config.toml
n_layer = 10
d_model = 128
n_head = 2
n_kv_head = 2
head_dim = 64
d_mlp = 320
vocab_size = 6643
activation = "squared_reglu"
norm = "layernorm"
norm_place = "pre"
norm_eps = 1e-06
positions = "rope"
rope_base = 6570.0
rope_fraction = 0.25
qk_norm = true
attn_scale = 0.125
bias = "none"
tie_embeddings = true
parallel_block = false
extras = ["capped logits"]
init = "trunc"
init_std_qkv = 0.0341
init_std_o = 0.0
init_std_up = 0.0341
init_std_down = 0.0
optimizer = "adam_variant"
lr = 0.00196
lr_mult_qkv = 0.7
lr_mult_o = 1.66
beta1 = 0.9
beta2 = 0.99
lr_head = 0.0168
warmup_steps = 421
schedule = "wsd"
decay_fraction = 0.367
decay_shape = "sqrt"
final_lr_fraction = 0.0
batch_tokens = 8192
seq_len = 256
doc_mask = true
train_tokens = 111600000
steps = 13624
dataset = "wikipedia_en"
Each number is 128 + 24 x the weight over its row's rms, rounded and kept within 0 to 255. Layers, rows and columns count from 0. Numbers have three digits each. The size before them is the row's rms in percent of the matrix's.

# layer 7 attention key, 128x128, rms 0.0662, rows 0-127, columns 0-31
084:126098183118121123180104119123131094124146116109111140109151152151124097124157131125104114107115
059:100114100154115138109147135130162120140131113126121124112089127153131172139115149178173111147149
095:120124119131134136133132117114141136133135104129132127096108114163159167145151169178150126162145
078:145111111140147109162121155130099158107133157137133115143147096094097088116106101089114152101097
135:109135151100106166107134111111123112132099095129097139107141164154156145140132168187167088136148
099:119136104171131125133134124153139156114136125094118136139136143123100083129141084128187136128119
108:151129121151137191069095141128131111141109107142123105151106132080083112134130117185149112103125
107:116174122096122107096103094117117164112132156165140129101096133137133129091141123110117098117083
107:133133163149124111146137133111115132107126132148136123129131139118127060112118137078129143091120
063:128148146124116134178137151149072129102095133121166144157101143151105075097157103096126150104139
072:141119136130120107150110152133056128115145165113165128155148108108133083092145110063119146113140
073:161133126104130129114107133118111122135123135141105138177128148085106100117103078088106113128115
073:111130150115127139145152151114149107146103108118150114134120129132179077090113178135117143115144
089:099109161141083127129133128137125132115130128149142086148105129086163079140110145119115141123135
119:140156126118126147091158078162134118089129149083138161130102111138173093142125080155142113133152
105:174118146129129118083061134102148151156120114129131131147102128134074145111153097122142099128123
106:094117144115096138143138127132124104125160147130127103140149151130169117112094173153153094132105
092:101162113106121135183147140157145112171148125106114144101149066126173117173111160111136160165087
110:172121138163152094161092201121131131146114095104120133133126101133147137166153163063134173145140
110:173150142123117116076123154115127137111122138112120153128080129155113141164125116103142148126149
097:112179115152147130161080086137116122156140129130134126103111164104090093095130110149119112132113
090:150103121141166110091080173137125122162129174158101164132087144118128151135138136114129073175134
096:139091160083068119119143115109103087146134125109117133130141122140139137124152133156114088153140
102:063136158160118119154117153151114159089149169158093122147153169120133143164125150151158107142169
112:148133144093134151174139135103131111097113076152139128100125114126144110124125175174104153161136
103:154115115156151139077113150131125142141126111090148111132153128162124152095152102083116138120132
104:154120104099168110132117134112139134094160126141117176121109130172133163146145145133109139131148
088:138151080164133144110155131121128167099126103134110130121091104102118135122108086119140154158137
109:093107127111093142148179155144141124115101167124105115107186103144147118141144121153098153165109
093:120131136127178102135098115128137140173159155162161108138128159126116107095089137144112104086120
109:160121098150138114107124139134155130119117139091127148085111129134081137140151102070133136127118
121:138092096124130118150123129166144098140095137174088147122148102114133167148119128133154142139117
107:142114096115130135185173139142143123090108106118139131124106076155150110071113096145153163149131
110:133124112170148134108130144107129146082105139176140150111116131102119132140124111152077177139157
098:098082161115128150136128103106130100122122140114160117175149147113148098116100150096098143127150
095:097177167124143148124119163127122151156111125129133111137159166127131123141112171119113110073152
098:140119156128131123095113143162126156107196124077086133158120126142110186104126148107094098153133
097:155150100109120133136144156149130118094112123142186139095115098121111132119120084117101141121146
099:151174112124144152077139090104141146127121096114115146115105103119174149123098137170152121119171
113:112157133106088144115100106132128104114122173112097152104140162132130102129111154097130112127113
110:121121150088133126154129106143128100132099117135106134130170115121146135111132157121116123115091
122:128114120127132098088114100124109096109173183148142142118094174127117127148124092103126110138138
109:107126121098167147107131063159122134166133128141159097148184150142163134133116137125099121127126
096:107146120122118084103143142152163105124162144106083142148124122141143163146159136133132092132128
089:120132086113119142121075105135146158162105097096112138124114147157100188132162149140142102143118
109:141124146090145131161115100152102108117137128130062173110152124160107141131144132103135103161156
108:095125130178107120171119152103138116091115175092166096131150152152085117147155105125175110128114
100:132120130089081145100172089154105097086105156160116130127151133121180141134121121093135122141145
105:119152144092138133132119154158136152144119108114114111141139123144144144185165118156105080162157
102:158156098095117109162141093122120101125103115131134154091123129165126125148146147112189138123109
094:144081135137142075128112127166126117141117151088160173135111110155127177150136108115124147142128
084:154090144134114118115131108138110106126124156109090114160115130130103113081146125109152110089109
107:084105112126127175174145152142108134124107139172126105102167129119131144118123172168150115195141
108:141131111142114169107156148125124137116098116082148125119114104146104111135144140164134161139175
090:108130115146110115132161155133135163115118105107132096119139121138143131126163110130157175161138
104:082141132125111129092153111170137138138173151077170079110133120170154142118155102122126121150117
095:115139132098117117157131125125143103167131119181146125096119151126082144083125123160143098112110
106:122076148123074131155176120111124083148149162123106120118169115099122151146118142136110127140094
095:134145126089084135126132153137122092190127169116144110142116147149112139171149148130115125123105
105:127151090104151138144095140137126148186128130146153142116121128117119119116128101157131129147123
099:146073157161085107122179132135139141105098138084160129144146132172115130124127147078100123122126
099:106136117075118145126129075124156112114135138135134141103099135156109159112130099162083089157142
111:131117114124134113093106117135131123127152163135108122120148141125144155137143140139098112146099
105:094103135105116189114107106138137138140138115161110135098156143123109197152128117123110116129135
028:129120147093101143140131109126093196134083112119107142141161112130153120149140145089140103127106
035:112098134121116108141132122112095176132121123109129161101159102149127129113136170115134124132125
028:190144168077114132143167099128151153099157162146142130153141114103114125144130127104076138152092
053:101078096137118155179117177103105099114106140099112172097159138146098128137114159136159124136114
060:098069135131120116209173173116130114134107107143135094116164127097159077113104155133120164136104
108:167179134123141140086132067132113136084129112124160159115103144126127106116097109116112129088147
101:101156103090124130144159166186102114114132155133120135100154091095202088136104125187145150166137
091:111128144111142105130142152128123129114139156193137121102149126097124110148096152133095128089155
022:114103142137145165138116135121129117168121138123123112104109132106180139132119113168100136119131
046:135076137086103116179145132126127128147127156131135132137153122112155113138115131105065160129098
033:111164125151167139090123143143141121133137095105146082141080148109157127124153101163156108121172
057:154124158129117117159140082119122138130148168123116135154160143124079127117122134091078145139109
106:161112128139149100100115142131119146118130164135160137160114124129100157121131080069067151132105
112:114051179151088106144145171131113114118136152092133076164188136151123149135161166048114137145142
102:136092148149093124106176154126126125100117119107151092176132108157130153124131119147144099090128
109:120130129147139155111107113125119143103155143139129145108107148132105090154134105141101122159170
098:155172132159110146077095138110130141170121111090137097155090144161115123137132146103136121118086
110:127100149145106098124158139098137122108126136144183116135131138141112164143125163126092145140107
104:110111106124071111169155149131154133115131158163118103073141108123118120087111131151112138146074
116:166139109153141136117158101093144123082107099120168122107087113143122112055118120147158159118107
109:146122132153148110179133164122125133171152122151095119123130154141096146139145151146137103139141
114:165089105103090142099155094147134103112087127092139126168133085148119132136128097129151154123093
102:121130138120116106180093145098145110191142147112148098134148141093095117112128132108144132111083
103:153119101113172144160109115105130086106124133122147150128101152153122091141144101139138131163148
113:143138148106118142120158103121123113065153107132059159152140093137157142126131165155139116147142
102:135127149168122137160174158128142101147102134068100145127139136113146120148123146099192157142104
101:152095091140128166131128127124131133150130095116101157131140100112118164164164104157152138149166
115:128098133104134118077179124144132100127149127078130168167104110158155158179122117138103102163175
099:084161118149129140137131172114127145150116120151148056126181123140134147110135131139125122117127
101:138156118136112140143132139113126110159104133121144086103109119128104062131152112166199125118116
118:165106127107127146114130126106138121140116107099145172120082138149107163141125164118095114142154
106:094123140137101143135129095114114096125156155101116117122086182107140102098132144149150100172110
114:073116162135131138112126138123120144188167149166149074153152149116129130113105124153104091106130
103:148140167143091171111178150100128116107123161074118140133124115117157096135093124130157150096132
108:137143154155088137078135149119145131089134140130125116151101148119111132135135149140140092120152
105:086155128136073119149206109137134142101138138137124119117095116130158116142118137167138142132090
106:128090107137176151119105105090134137128170159175153130127165150119137106115084123139122122141111
090:169107103152161104149138141106106139127132119161100148133118124104151147146100116152144149161116
099:147175133172159141116102150109125159088105122152140117115118149107094122134122155113130130107135
092:142121174122065116108144151140118117146135170075127117108122126165110160165155127093107099158125
102:183102122108085116130135089105128075164096124115126150136162114131153133083103139127130160094089
109:115171061110136129120097107132160142167140119115114140093135110143126155152161087132111107148109
101:160116136162146159133141090077125130126079087127130135099155141125087139100120122116122093110136
123:094088131146126142089123119170122170159131165114182075174159121125120135137134085141109123108086
112:105137116096110129111152116142121118103180186137139143137126159165121121065124114117146100123122
093:106100106103080131168135164148118122142106140120094148114147096115139153160165127115155155159109
097:137150141113142102120104165123122123076145168104122152128119144135150133147113132121118113156177
096:143080141157110088130149121092161101164138148182123148137156116112120139116088116111097189098090
109:132120147123146088156148063154127124141130119128123151126136132153137091124132115124108113122111
094:106138120114102150141176092132096095121105156137146142136158164121136109130115121170141138132149
103:165129152128124100080133096106113109130176136100147139149124119112158109093105124104123133088123
117:107127169093099146121140108125110128118115121118079119142172144097173105131123172087135067121143
120:108168166110146103093094081130140131156167149096119123149105150146137096121125137133118073123122
102:129140119128178087106099132152141142150133123094101155133117113155146156140124121086120132107129
110:099192130124146130127115101139112131125096133123146103135136122120154124141120135143149140110146
102:116155145170144120114084180083111167115157139176114118145110167106117131138134163131129117125142
106:124135163126161150086129133144148165129121100097165104164122108135134149099094081125110119083161
106:144127104158143140087144157140112140076134153109095134170159117121125119152132079107155154097124
106:132173074113142138103088112151145103190122128133121134124120131102121143122120100141152122087112
123:158142109140157090143105150122121144134140129110158131099101117178109144152149108083135161139108
100:110113143132120129140132110110090149153171139126162107144149163116126118084124140158123084113109
102:127150128090102132101113099149147108155128151107130135105131129130154167077137142142128097145105
115:138159145113157141123123053137128118131179146123104159127127137145159093172108138114161114133133
104:089121112119164141121088136151151162184141150129132098149121118126128156106128128106129123128103